Part of a small language model's weights: vocabulary 4357.
Each number is 128 + 24 x the weight over its row's rms, rounded and kept within 0 to 255. Layers, rows and columns count from 0. Numbers have three digits each. The size before them is the row's rms in percent of the matrix's.

# up: layer 5 MLP up, 704x256, rms 0.0454, rows 287-406, columns 32-63
# down: layer 5 MLP down (transposed), 704x256, rms 0.0454, rows 287-406, columns 32-63
# gate: layer 5 MLP gate, 704x256, rms 0.0454, rows 288-407, columns 32-63
up287 097:171100138164124147097107133113181115121123150113088147116111104127118091140165147110158145109082
down287 109:108128166138130123100154157099171147109168145115115128138068143155140077123129113085166118127089
gate288 092:090136109161129158063130128129121145070145149114147104116112142103091155163162147071143175105134
up288 091:082139120177136081096122101121133121133082167118137092104112129104068095143137124128143123121108
down288 094:144090138149144160117137152101107132152117119108129141110154153173173132137130112134103071116147
gate289 099:098122147150141123128124172135128114073142127164129149103123148155104106126112166169127128131148
up289 104:131091144148108115124124100141101210115158139153132145122150145139102136105153124161119093150162
down289 100:115162116120157117138115156156160073123122104127132119112128134105138126119124130103135166097096
gate290 107:115155070139113167081125138086118132111115107116160163115163078155156133165115139112124164133136
up290 104:117085127123131121194153117116167142130139109110159122081135148134098143123111144144133099128124
down290 109:142142116130104140116106175118135159085114141143144181152156084105173186103130114138104146139138
gate291 094:107146127140142130128134128126140135121120144184114123127098140093145143141134122126160136128170
up291 109:201154116109142116168120132125154123116152128099161128093121161116156129107144141142124213173134
down291 102:088064135124136130110140141152089133101122087126112140156145101155133112141094132129139098126127
gate292 112:158129124147151091188114125127127122092110144152102134137105189104094139095117069168195142163101
up292 109:143066130084140171097126138120104136128088135092099096106133132141126098155156084127158149157149
down292 104:089139107142108118124111124110134113082162137125157120158154103101123140125152126107067139103134
gate293 096:166148176134147108112082121134123161123095138110106179130106146102133096109095154155112135104153
up293 101:099119123108140129105164102138156119129100145151140114149126113171106097091119147146141100181155
down293 095:147137156168151123139093164147106124153129132096161160121144129121147150123125131124119145087126
gate294 099:169100134092142049109158126169144115122165112141145119132058093143113159117138161107116105147139
up294 110:158131166140128135094125099086140127069133097127103144134151137114143121125148143104112078086113
down294 097:131079092125132097133140145187083112158173144145113127150114162118127154124134122138157104161122
gate295 104:136109144161148145114124093163120086125102086117116140142147139105124121157147178106074096088106
up295 100:103124131081128142113157162124108120163125081100078082152120105096153123117146113073142125142119
down295 100:137112102132145111142097166126134149079131151132098156142165082135115164095094103116126147188162
gate296 096:074121144140091135131117111136099095177139133107112119134113146109116093136096146163153114110142
up296 100:135141122099168150151147160156154139157086176179142116145147104091112125164138093128107142137142
down296 097:136088132128125077123116119106138108087160104107112111098105144176095137102131145126168096130143
gate297 080:167127120127072130122127126169140100180160119173113123111085132129156107121106107117117111126098
up297 091:088121092131162124091139152099109162101120083119117144141158132093102110135153165142174137136118
down297 078:144143145136109146135117131096149097103145146126094110120122144119141114151099135129078108114146
gate298 097:124112120113131144137166106147108140077133088126181165163109145144122102104138122072168146107119
up298 094:140110148114088136116113142169160102105155132110130124141117154133106127110133127104136085153091
down298 094:126187126114147094133131142126123103160111121126119108148161114113139142153124140174111118141159
gate299 107:189138109097101099111120137118107093146127129128169170103123121111155136126146142146130118103109
up299 101:118135136139095117136185137116119132122125113168158110150139127096151125136134111122132097175121
down299 103:103109135128150140110095132125133162099178131110118128147118128137126086146120112120137122150146
gate300 107:118121142161143145124146120174103129138100117119092149112129083119130109104112081113128134156150
up300 094:104134121095140107093134135150113154135120099119124137132100137125153132101178133157139112149125
down300 103:124170156169131176108163103131103131142114123132122155114123121122124124104125106162146131132175
gate301 091:134108198148118117111159129111111097139115164178112138163110142097117121133108096111129122132087
up301 100:166109129082142144124137123115142171120071125095126138114123093130146093108100151156113126096118
down301 102:113142069136112136089140129151136117100127081094134144109115131127128141132125140168154119129165
gate302 106:171143176148110133062101108110127102099097101099106106151130139139107119121148151138108145136078
up302 096:103142127156095091120131156147098100116128094137127123129126163145057145125172155110080134147113
down302 105:097156135104171137197115078145108082177099095143107125117180131180130158135108080104123131123164
gate303 097:136124134159089129121116163153138124131122104155135170109144115101126185152113115135148110157153
up303 095:174153108181162096131113105129138152100104102118129128117080134118126120109074099129135123125105
down303 102:131123109158119124125143165147144109104141133125088148087143159105115173139105176135131124121147
gate304 102:083133127120164142106156164146119133149138130118095147151097153112110160142165104104109087151168
up304 098:136084146142128122121138185153144145109116115182158142122166105094127157157129137126112117166115
down304 105:111156103121139143118150161164116162205120141123146147116152168154153144150163142104108057131152
gate305 104:122141120116163164081084143148149139132145151133083187119111080093141154111138117133176132101147
up305 101:109107142094111094168139129109069132141168123130105096093098126093082131128134117147073088127141
down305 101:144150132116179176063112132145174159108112113127109159119138063116158152123153115138171145121126
gate306 103:143105165121113137118142119069082116149081097123104191138124113126121127119126141119100107136134
up306 102:117148135118129104145170096131137167148127168154141154121108153119161176141124106108154178125136
down306 101:133108135143141185127116101093121079132107104080079140139125072137130106112130141147112079154125
gate307 083:125138106122129140079105106134098109113121127148141098125180133138109111142134114115100121067104
up307 094:124122142108137099143128096157141137117133130104134116092144091163136117114098101107122120163094
down307 084:147123116132092153115106155116129120143155117127110146143105170103131149143120102110113102088149
gate308 097:127130116148106130179109110148116100127122077145149101136133106111134117146130131133099103138086
up308 110:182110155163136119101091123112149124163139135149141130167157118107108164087151148124128137083124
down308 101:095139096108150125140142117144106156101108108092122132098115144152169109120118114129134148168121
gate309 092:133107107075146165108107125135081113105107125148175136153153133121159106135162143173110170131147
up309 098:071133130107104169157124133119133113139168107119115146152163137195123115136136132128124141115098
down309 093:144111139137156128111103086117120148136126134142170138128097100116135145161143142139145136137143
gate310 102:110113169158118154094131150138114160096127130132099103148142157123095154132183112146129074158134
up310 101:158116115143117114103154114127151142125075144108158138156130116141196127097087182168107173133145
down310 105:096136107169109130122133137188150154105140124120157096152129125122142147136097190109116099173137
gate311 107:151162130122109121128119131127103102116158143147125088106111217094130157104127147151135134107189
up311 112:130135106127140096123117123141110129152071140108132136095101174146112127142157061166155119149146
down311 100:087147149092129146131167130104100126138158107125132130120145115142124110122113167144114196097123
gate312 100:130129088131150145132121153114146129125116126134088182158151112108154147123125179120111122105169
up312 105:181143105146139153155135144094157146128145169158134137134106122060187151149139148082137191129115
down312 098:085109162114123112128130128151094086148117063117115129097172115159089116119117101144157110154155
gate313 097:102116141119134108125132102136119118102094149130137112086150139107158147166119087128111146181129
up313 096:117111118156123144066089178103128139133114115127143121156128137123164101107140133143131128114129
down313 098:109103125135164089152143117086148092140134160170113105130127079164098149148109125127129116127143
gate314 089:117102136107141119157166154113127102129152139156121132136101140138201093125141134092113139088129
up314 084:141108089136127130123098141131168113156098108115138098126116131128142149149116127133132147167114
down314 097:116096114137136143116141110120109135127176106164159133154128160141163090133125143106147122135104
gate315 075:076071117101133116108105130149114135098117137174104132133104163161121154132175140151129137123109
up315 080:136109147158100146127137150126123156097132116118141102114104098128129125143134129094169110174151
down315 083:086105137166101142113131117124155156082152112148118137120093111144105114144130179123120144128113
gate316 097:111106146088077111136129107139149083144148123105105167137178110137130162119091163178087128134084
up316 101:083140134137101127191141089099109127079121118145114155132106102123165153127144112147162103135129
down316 097:153109162122137063092130129125101114096126154141133139102159146150100110122128134084122157125130
gate317 105:121132160127100133099103146106145087129153112180097141150104178100116141115147145084125147165122
up317 102:140100127131188143124079139131171104150127127122136128142104153103087135103137115104124105129086
down317 112:165172108101113149090162142086122110115107131119094129123127118111103150138124170099100119174126
gate318 102:100106123151120172115116144135153093120156201144123146147137106132113136105158089164133077129122
up318 094:148150095126134168170123143145108114171109144122137160146129130115146080147127108112156126095143
down318 102:134123135105116119087145118130112181128107089105108127108105127122128107115118166091111124115109
gate319 101:126158120135147115125139108141121152113114124172135120141133102112088106090184122155101107109135
up319 089:142127100171136122149137077125112086129117121121172139121144117137101094106145101180074128097111
down319 096:140083158111116155132125170103135117101152150093126145109123136137157179139100170114161161162157
gate320 094:176094147089146097131120142101150173118147111121161115154092099141142138110163125110113114132060
up320 103:155156164125089163123118104150082158118117143113105153086114160133159137138138115071148138155117
down320 095:125168083138154140107120117127161104113124145161131092158125141099099150123099120172123129102128
gate321 094:109095117098155166153103101101166126104119121124145138099125155100123098152142109106117101117117
up321 092:112157126098076160110125106094128131107133172103124170153113152117102131153109157103128102150131
down321 097:116116115148133135142133116115127110148113122152126103123165143119141195119142119090131104133154
gate322 104:128155145121140153109116140161137149169151127149150140093115112128142151134136173119128125120132
up322 101:084153076106111083123138126161098134112103131096123146113135126165088122154087136142117148156153
down322 108:149087077141091114111116174122088147154095112117144141133100126131102161139154114132113080119149
gate323 098:137139169141168118096127154088121105123132134176119141143100091193118129127138090113126141123107
up323 097:154099165166141150117073132126101112076117093143109134163124148139124113096092147138124132109117
down323 098:116133080126099103129161096148124129160086156092101129105159089109138108149122155116141129158138
gate324 103:121109094167129094096154088147141098153121111121120116170107150102118135093107129113147140122141
up324 104:082141152187140089140128149155087103157167110119118112121117084177110139085128153182073109152160
down324 103:135143138066116160147100139105142127085115183107110128111154137120156120169116113107131105096119
gate325 099:095147105112099127121161141148094152127108129191144126105055122157125150131144165156104110128138
up325 098:106126132091166152154114145135121130139140134123129119111158132140104103127121128131119129132123
down325 103:115134117155106134117088100111135134104100136142147140111147107141083151121139105128128137177113
gate326 104:101170114157114147114139117138110158114176132128117119153099142133123138124160174119150155150143
up326 105:139130120159141125120114144126115125167085133148105149189063118117092121116099160149119149163136
down326 102:130121145120143154099115125112102134149119101110162092093148132176100153121129141104145118116103
gate327 086:151161138132115090109115113143168148146144100135129150125156114143113138119105102125115121148097
up327 096:137120182140192122098093077089145126141119158139113148140133137129114143159119139111174084116133
down327 087:126129122121119129181151139116055148119157119159127112141086145124138117113165158150113149103124
gate328 089:105181136129150093135113155114140151146129162113093109114150107143103078158134130121122160127186
up328 097:143127136103154125091118117148136147098131129113103099132109170182106104112096132139095131117152
down328 095:109111137163122149163146134140099125160154111181176144134128125116136154099149104155141099124096
gate329 101:093128112148157081104096083095116167165132137102143135104125146103118110108113095129097141159116
up329 097:145158114096073138110142081108127128138139188117115116127120124143146161134123117100156168154152
down329 099:107096156147169108121108101123117143138119100133147129149128141124104129120116123105099122134103
gate330 108:148157127144108115106105123104146070142173144172143119140141147114136146111098121071091152101070
up330 102:153107140098099114087130084123137083134173108144101129144161151146142121098115157096107077093103
down330 106:101146140155134118157157140165102130137103109122108119116108189140159151147137150169117149109129
gate331 103:148122158096106143145117107142108112150112102116131113152134133110137129132159125135114114124162
up331 103:090176116138142098109151106113121111198105130111146136132103115137115063184109133094140179126132
down331 102:127137115115118155137113122157111134136109114147115103131162110081146136106138123147137124143147
gate332 094:115172117140099152158069110132151093108153090163112116101115099166074160168137110162144127120109
up332 099:113111107095117164132084154121122166090125126099138116087162109101115128116134108182133134109111
down332 100:153154168149157126095148141189125132123166144132126108143102180155149109090155123101091148101158
gate333 107:172152121138072168102099170142087127089116126101107116125104160114109151131133103081111200105109
up333 107:152093125140122156095132166109135098084109125106122123170100123153148147105114147105132162140139
down333 108:121117127113142097171108143070117113169124126166117139121120103152127139148109115114092073113147
gate334 109:153142146132139112108136131100174127117087149070117154137155115163161126152106111122134164118131
up334 085:118149165128154131157105090113121148177118145139090137118133118104135125107122132133129129101156
down334 096:156107121128111134133159137157163120119099174114135154128166114176179081137108109156119182135160
gate335 105:145144112135100108140126095161112149137124119107102131147115087131155160090116135149124123131100
up335 103:186134107143053156098122141114147145144154142115120136092097158126168171125157111132164114143116
down335 107:129127085110137127131084177145116157132150088142102112111134115152128139147142139135145090143119
gate336 101:155110151127135121152170132134115146154081151133190090124113147152152116114198176101139164118152
up336 101:116118151141100131110114123120161111131151209141116142110125147133137110118135108127144154138124
down336 097:126127105103134081138122114130075093134090071143117112105154087117153156122128159143125119084114
gate337 106:130146157107136073097100098107114099124134115143133129127154110131105166087121185152114143099117
up337 095:094108140113127068103135158140095079095106085105115121136127152130093127095103137179132066140167
down337 106:149115108150117166166135165142137171127087128134102141122124130122144108152121086148107077153135
gate338 100:115130102118129115087125128125193122109097136123156139154141113086136107116120115123136101130132
up338 097:128109117126134137130109158129125094139160104148131140111150111090134144142136103085159118116137
down338 094:108156122133158169102109098174128135055123114157111123132153121123109125072113164144093141100157
gate339 102:160079158099127116157176126112187135143124141136137097110152132109119137092124121101106103129138
up339 101:130138109100127138138118170101113127098120110136103135116142097101131148158114160157193110090126
down339 106:176119141113152140163155129084110136123155130106156119126123123097096185145123133138165134122140
gate340 100:122180119135062166127138144147118176081137106145137152096105130098158114176187148141160139119143
up340 094:139132099151122142148098176126125183096177091136144160091122158136138107125173149125137167107167
down340 099:105120146159108119096122098088126113134124133104131130165175128142120155121130148079094125156129
gate341 092:100126161130162127127162110160125129095189077134130147083143168135114119136115130160116142140132
up341 105:122148145116153132126097105139155138110078149110080124092111138128114098128138121153102135114164
down341 098:109115083153106133108171113118110097113174077099127115122124101117137107124149145099128110153142
gate342 101:129126113153142132156067141113154089125149153119121142132136116105088152162149135161156115125117
up342 100:114103115129083136132128124129061091117121149122125154132150150158127124128136109151134176122135
down342 097:111117118134123127084153170127114099107132161141119127140112117139181118115127136085153118148115
gate343 084:154159121119085148178106106149131115100140120095088095108117151130130192093141085142114116134135
up343 087:119159138168083135143117117153126115121128127101147082097117096123128155122150136113146103125145
down343 081:151143105134179116069150131122138152102127106149151151161136109146163136134104111132138110121139
gate344 079:145170143089073127143118156160142159098136119094095136090138131179128091138162108147105147147128
up344 095:156171164125069124141128157112133123103158147116117117125094092130140149129132133117091155124101
down344 075:103112065115144148140106118150137136176117135100122122110131174140141135134159123145153137139131
gate345 099:075143128113155128094136082088141093095133139086155098101120098096135114140109112165108158092153
up345 091:142112121138135129140117196144141114141080113116124161126143118115156120064147109118148124159132
down345 097:119102132101132109160140140144140118146119117117146140107149137087072128125091119151145141111122
gate346 099:147122119123101100137136131142130132074169147094136111141132111138147161137130101141140121071180
up346 101:125085101148141151115139134154107117167140131146135114125176084126072104155147106136106135129150
down346 104:065123143142118121136147146161130111092170153137121133102170124094128117133142129112130161092167
gate347 097:113236130101140149123174100100125128177158135148154126107140114132150130203197184144128132107092
up347 089:098165112108175084103097115122154146081093133070181137056138123156078170109133128131146147116182
down347 096:118207138086121146131187127101120119170143125163125132133103098118181119205188140129121135143104
gate348 101:145154111129067165145150091087123141126149125142117097143126106140141135095136137150094152117105
up348 108:089177118140135123108135072077133148149132121085105085102130147096113111116132124149124170117142
down348 105:125124128126100164127124136145124081119148160134138137166124100131129126136131168097148126138083
gate349 107:099121149137125074098141172167113130078105100113129122126133173123152134151127151153137149114108
up349 105:101132146172143161138135097107133119142119187131098128130138126134152119104066116099126137126118
down349 107:090156153124143115128121139160111147154096135129127089150134153135166126111099135105114155133132
gate350 087:144109139103061113140152141145146126108137137116109098151135118122137121104152109091108113105123
up350 092:103129139107045113175164132184129125130117088123123127154138117154134123109136160103118137118097
down350 074:116126106140168143131131150098141152134097175126158105136140088164142153096138124148157139144145
gate351 106:153116157172144117104095126150141127150175139107165143138060154122158127123109105082162140143108
up351 100:110084083080120117188100119163139139112093103121117087081139144108110136111161116126101121111101
down351 098:189129136154131156111138135130126084160140135114153147137086150165151140129128124124155129125119
gate352 103:134117131136111144133156136161118133144089119117130153119159127142161137126183131157144146136126
up352 106:156135131179139132152108140125142123132164088092121151128134073120175122138162124122120191126162
down352 101:093141130136137130108123139085117135107144145139149114174102157114060135124115126110113090125112
gate353 102:090117115155140147069097177125089158165136128098104162120126137112112125135073111126136153160091
up353 093:164164126150137178137165157138176081111169128157143113118127159127139094145117108094164150126146
down353 100:095109110159088087096071155155112176190100192088126115102128135160124087103132109139089158118115
gate354 100:103132142134106101117114126114089136107153130124139168161126108114184104107166159105115162107133
up354 101:132114135098136141156155160130126130119144103112119163121096128120089107149077149155160147166128
down354 099:095139109135137134118115102139076108121129155140139142152091136117141108082146121138105146114121
gate355 094:139114148111132083177172081093148122166134173106104124111089161133154086124118136087131150157071
up355 109:122102161111145118123156100132162138133171120141136134116131164118155112107134144121135119141091
down355 101:152148122152108157107076162147101112112090138126134093135147084137107155135171118123107144088185
gate356 103:097130129128093126117091121123122138106097127125088087161152153089126137094122150142142116106151
up356 109:123107101130106153106143154121140170130137098121092135154107092157097155141115168138121151139102
down356 100:143129130147109117113157105117116162148122144134158091133118149132156136128125119124157110125149
gate357 107:135093163113134140106120083072116133122162089140110157193127140115121144107131144149109157123122
up357 097:164115114105129091183104144087110102138154127159111124085170112179152116091112151156110151118113
down357 108:158128095120114153103151140143144131142125159135141119108152096151156103126116110070169093119155
gate358 102:152123116151099121160161113125132129097088119095131129141141157173114161117118129139127148154145
up358 103:114141059111140060123121138123131157106131154122134090109113131124160093151166128148131148164144
down358 104:170103175150104135119122075149148113118128130148128148149119102129106151125133059115118134056108
gate359 099:100154130153148138109128102161133116132144134163099152137146112191136081138097179168106087140150
up359 099:145158126084123121128169172127142120137194105144130119131105153122154132091110140119140144173137
down359 094:101134126175128125127137145092093140106107092129188103114141092120094113124110080119143125105130
gate360 096:140144123127117147134104095147107106127163111137092109084116089125118149150157117068138088157122
up360 089:143151101181133124101118094138176150098171116135140112092104124133110125103105081133115122115143
down360 095:115124074123124157149118150116123134090121163120138111128137106084118150151149116125104125138105
gate361 099:114100090109142173127095132131140103148122131082121098075107144161176090169107146143134134119157
up361 102:160134144130163124163166138137123112057154161119111157117131113123080119113148144139129111155113
down361 099:116108123147116162124084150165139132135113109115140105094128152128173137118087156096142129126142
gate362 115:128142127142123105116145116130129108128203146134104158138083140079134137125116166121137121115141
up362 111:148103082121143107091150147137129102141160131122134075068113145193105133140154156138111145116113
down362 111:145111120148125088143105145137147164160120185076145156147129127131111133119124136114137142121110
gate363 106:095170113151142109110153113082095158133108108127120155106126133134132102103089118138124141142122
up363 100:117126118116149153121107154146154156161151101101144109165133104137111140113109099132142185135105
down363 109:124146087086145075151154127069095128104108086139118135134167123121129078095118110141113096126154
gate364 105:172155150165135097127121118123111130151107141147159157146099116165131097146116160140114119099142
up364 099:106129073140147102121105129123094172167141119129125155109153123151115128123122152153160127108113
down364 101:079118141090113188117120094130151088075135088097108128135111133095155152126149123117148149154139
gate365 110:129088125082109131171143154090171100136123089148116094142151142124149114083120153109090120143092
up365 108:127093120123138123094154106149076180122133194150178177124100167126134163142100135111134112144121
down365 106:097122119133145159106145140122152133112121109104117088164136134122127113135137128128108130133118
gate366 095:118119097099129105115178133135100156083159095130126110147149155109138148100119169117123137103121
up366 108:112119094128146110160142101120152139113106137152124146102103162124118156149167132103088105110118
down366 097:169118116143136113121133160137140122111134151085131095192141109094106133163126134152155096150142
gate367 110:158129083155152131137129129098123128148144114143157141172209119124134158111120118116120132079124
up367 097:163135155137125122164148126099100118153144135158097127152171131165113108072124105170128122105130
down367 107:113114161129109141120117128128139135103132122139107133123096139131119119152157121147102119153125
gate368 105:162116102133139175138148086160141125092177107097168114164111137133171171152131107144121159143114
up368 095:132143097117120119078119108083052132165123139131077077144107108088162125126115138115172130144127
down368 103:083168127139131150162107136117150122123156129170137124095130091119074117097161128113168110125118
gate369 104:126121151162156127165131148116136159098120097130075116173120123105128152158121114110146151155138
up369 099:107107158128155122191135120087114099096115080113137140091093101171116104122144142163115164136217
down369 101:110144103109099119128116078096101130140139104099142116122150107121157094130133106104126112157056
gate370 102:107131139143154174122130157137121134143123179166127137135114131121142196131089136130170080117162
up370 100:136107101147130110103097111104106139127125093141120132105157107136151110129135132113107159141094
down370 108:109102120144143094117120137156139101123133116133127151101157143136151114102144135138101078122115
gate371 095:120173148175133176114128117137137163143133143150122086144118135139127142143123165113121151126066
up371 103:105088120090120160133158114145137100132162123116160120081134139093123131150135116180145125147142
down371 098:168169123161127134134105108117134173148117164116131147173094126136163127118114131097121133127140
gate372 096:142153155129153146117139109154118165074086120131135120139143161100123090126177165136157135137151
up372 102:122106153098129155097149144074102133158172142149130138118098179138132116140141135084149116129132
down372 100:109099126165135137174110114101113098139119136110144107101122107122126167089142105125101131146124
gate373 093:143110122103089128097136123144133123089120098077123114065125101133130085134116164173154090172158
up373 098:162134151113141109069114118106134138150093121113112077097157129122115129166129108140139125118124
down373 097:093141133168137121148127124136147136142143155131132142152097151131124174096084119081115113116112
gate374 103:104173105098138114104111125107129138129136129158191110088130106147139120110083165188137132099137
up374 105:130154115096158087154160122113165159130134132128121141163127114144144125118140150140129123184168
down374 102:139122183115139153101137116129090107103080107100121142103135135144118154118100114179109146098113
gate375 104:121133129145138149131154127121086119206112106163135102133158122134082136108127148122100142126119
up375 084:107084164114146155153114090191162131083112143108157132147122149142122113136098141139111135158106
down375 100:129116132139135120122143153126079114162115127150119135094123122117125137086147134165122132146148
gate376 091:178112139181162168125145115144171097154115139141115128116118147131159106140133137127112122100129
up376 093:094119082116136124152128104136130110135123178139146175136132113189158160086121127141097155147117
down376 094:121159137119122105131093158127113116117192131125147120140131135108127124139134116138120133128143
gate377 109:125104144091096154132111118095144149101107127148144157124077120156143136090164140130174097142145
up377 104:107115133100120139123129132205144096108136112146160110150125105180161145105129143180082131108159
down377 109:130155145136152114094118149158147105131165142098190101161137138146121132151162125117093147100108
gate378 097:150111115099136164152106135142113158065120123137118097152139139120119141088136123116183153159059
up378 105:080135113097122143088116151127177097128172079140118106097104154105085140130135095114101109117124
down378 099:179128114165126091163123094101055137122095124126165154102133112149111117130104150126145158118114
gate379 092:124123125099117126121092144145130168143178107061115105150115124175116134125119114088112133132129
up379 120:147152132105134133171127146133139094097153131124104099139175190143126134133081130139102116108144
down379 109:137115154130111151094125160160139110110154125124131171121121156075115136090122154125123119088121
gate380 100:169121125152103157166131141135142129136116149125156077137087100144169145140148192109082164142126
up380 101:126114168087153100093167133138104127151138119101097135132124127129112123091079143144080143130146
down380 107:103119113136116148141131153130143157154146118136100144150172111132126098134143091080106129097126
gate381 114:136141138164118120094091112153149117154116123152110132141157138117138127092193103142155095118121
up381 109:129144098117129152116140166119146124097126149112158099159106119164136112120139147164144140088114
down381 105:138124181102150128134144095138092125122127123102087120096112125112131148145068135109104155141121
gate382 113:138177134134119136130116079164070121118130102100084116110125189168133118158137148106131131105135
up382 107:150135127110113107141135141082091106073128119118105126129117203131132122167186146120130137123109
down382 101:156104121106162142089116152116150186137133113143148147169144129110096121095157080126095121148111
gate383 108:111130123157136098156132098107135102108136133154145128120132170063131156114171156139116173105160
up383 110:113148178110121115142117100144154124098092142162125114123140162157120149105136103174176093169172
down383 107:171170171143123086149119155139127139160146102122106155160137123164111101144144119110145084129119
gate384 086:129145122167141140108056112121127117147115126081129115136168124148117121126103165155120153131130
up384 092:119113122167111132108140108157116156122162136142116155134120126099151164126097140141140125111141
down384 091:128121168095129112135122165098177107108098120128145093116135088143124127148129084121153117111096
gate385 115:092091147113139168116171126125133090125149145136156142106162145125066122146152139119115125134120
up385 087:122124110133134127149174154080133162167139121159130160134089128151102097175098116129067144142123
down385 101:179177100151127091104074102147124159089110118133101106165105129141190159118078105133153108141113
gate386 097:113144134123103138130133154147111092152130147095127156100131095149101176103149108128158139147143
up386 106:123136127131167114146125119153135138120126139197145121167089088143132136087168133125123138091128
down386 106:154110126118125150110091123132150076134157099141156119139133126126115143148095128089143103142133
gate387 106:140099126146134174107107133147139126120105166106128086109166123157093122132139070092107093118095
up387 102:107123162106116143108116127083119137093088127125133107105142137133107093171172106112123081119096
down387 105:131136082157116070154146129093147123133105145139131146133093089093097168113144143131119131135187
gate388 091:148095104129133168108133098136118091119116098117121106113118150153172108160119136135083143132123
up388 095:161110117125130128073102143116108124090086099114129139107121107132149187112145097117154117133111
down388 095:150161139136134165150152133134121113120192135123138103132128159136134126137066124125106110115108
gate389 105:142141128154096133103159130145131085141160089097117113152140155150123132192103113147176089132149
up389 095:146114182147122144117150126089110124154102142120088118155123125157105163190115140119090155104139
down389 096:128144113093126144139106121138131156159088148168113180127091116124117090106126150113124151145109
gate390 092:121136103112103154121126147114131080129141143177166145122102113115100124138112138125086173134143
up390 087:136120102141151169116139175135172155083146149130120163128160123096083121120138117130161134091071
down390 091:124137122114105139128108150132169117126116132194136119115083102115099127134143168108088135148141
gate391 116:100156136146142156136174142149129121155101171110118149139153143118154126141114149125115113104167
up391 098:124134118124155108188132134105119107098138115136142122157128136148134116154141120108096167139077
down391 099:122151145120120143123162158164143126150123180137130151133110138141122117116113144120140123110159
gate392 108:147171104145089164115135125107117170172099190136153098110155121149126116132096180120143148178104
up392 107:173077133108116139163121139103123122114187084102104132128148145099117092108093088119079153123150
down392 114:140143140166160062155151145158172106113116111072116126162142128122146142122153077147139142081138
gate393 129:111133135132094088085155137137166090137140143106153171159144121133124097131156117116125133126144
up393 120:138138154112137167184082161148084168132161117130098088111107121103152126118080143160090119145116
down393 111:111142107131117088104165120091170098132108125112155150139163109124073126154187117118147139133153
gate394 091:141134121177161148106159117132105134107115096137140101109117158153119123171130097105195134132115
up394 085:171108156133161172107137085153111121086095135132200108099129101138103108145151137113164151151152
down394 093:127147144096137154103091127150145136177125152125147130131147121089119135096124144110100173096163
gate395 096:111112134103127150129148083176105131163139161092171141089143110136147133131128096125149121138156
up395 097:115139107122156128150125102112129138168141117126123174143095115092127162140063161120115147122139
down395 099:095172083135114105156149122124123143053134144121114137141147099129122108135162108088132081128182
gate396 087:074119125099101130133109139149140115188093152093151139118108139138136139108129173083152105089122
up396 107:161153152143159128103140123154127149123135108105076143118146094104166138095105128153126127103112
down396 097:072093108109094131151132132118122089156111168117147126127122131155104139158155153129135124134116
gate397 109:146112099155128141122119160138117136097151125150178095091116161132192163142103155129106132126131
up397 093:114106088090135103166128140137120088111111113107100143125165128085098092120144114166158138091173
down397 107:124150112141139119135166134138120157132126096160152102117108155146171150140138115117092138137116
gate398 105:077136134185131157138133090101094122131109131119080116147125125154166139118146144158157137059095
up398 107:091197163153146112117174100072121134125189162142109068104107130112130131113113134112138110125126
down398 101:165110105093144090114093144138197143119099127117136140129118129137099114159120122125109168148182
gate399 102:144131144171110120105100137099147138084152103144074129109097126082125157086159121112110112152140
up399 102:133131120122138126157132111116109158154153162135149135152098115115122127111166091119116103139118
down399 112:166137164117140125133119127134129121151132084137089143167158121111132124112117112108118133146129
gate400 092:109113109106139125124111140136123115090154147119079110138147149156093099107129124166107121099133
up400 096:128135101124093144108121205102117091122160177104116099178104156146121145139099163094175104148140
down400 092:147125139122169141155141114176125128109119102131089144110137125170137100139149137177093161087089
gate401 110:141078132116131168140101163129115150100075143101129150113126105149133145152126097147127105153135
up401 115:111096165161120129100110120149142107120147161132102106111139120165128135154165160098177096167136
down401 110:135142141142116132141114135151099110133126113105131148127115168129104140140110117105150144136139
gate402 087:118120145140093140133149122123158133111118126116112099152143121140111125133145156151152162112114
up402 102:154105134141135102123175102120148125128154121127169139144120151075085122135107099111091138153148
down402 087:133135128109167162147118125127132130166113139177146134114133117171129146125148179152144109119113
gate403 099:083125128115132175088138133119125161128183154129109112074118145127143112120118150093138113134153
up403 094:138137127123135157082095124107140121111177188140120136136121137148160126133113156148112129106159
down403 104:112127078109154138121111094141104163121118155098117142112136114118110110076119108088128122123115
gate404 104:134100149147130157104105137138139135089152145168115146152145141123114117113121135155084160194117
up404 104:136097162147132114144103149081129143129169127138126125172123080091143104128161153135129137127139
down404 107:141132155126126087132141156108152146094119135148149083151178145156094165138129122143191145165088
gate405 099:143143131170124146121089095141146150126124086140134120141110142178135175133148103144100096168132
up405 111:165089129088121186151121093116155140143106142158136147137164112099099106146150105112068148106096
down405 103:099144137128175103089129159146095119114154108116146090145125125130171178109121122140164109139124
gate406 100:138117169094160102127107113101161159126110129120125109127133134133135180176153131124140136122108
up406 096:116134095115120140129130120135150178133123089125117165111110112132137101155139103119141156095119
down406 098:123147100128123160099159160157084109147137129128135154159145131074100117110139138099159117185148
gate407 090:089099147098133155163161152115098144155144126176102124103113130161158099169132156132151141136101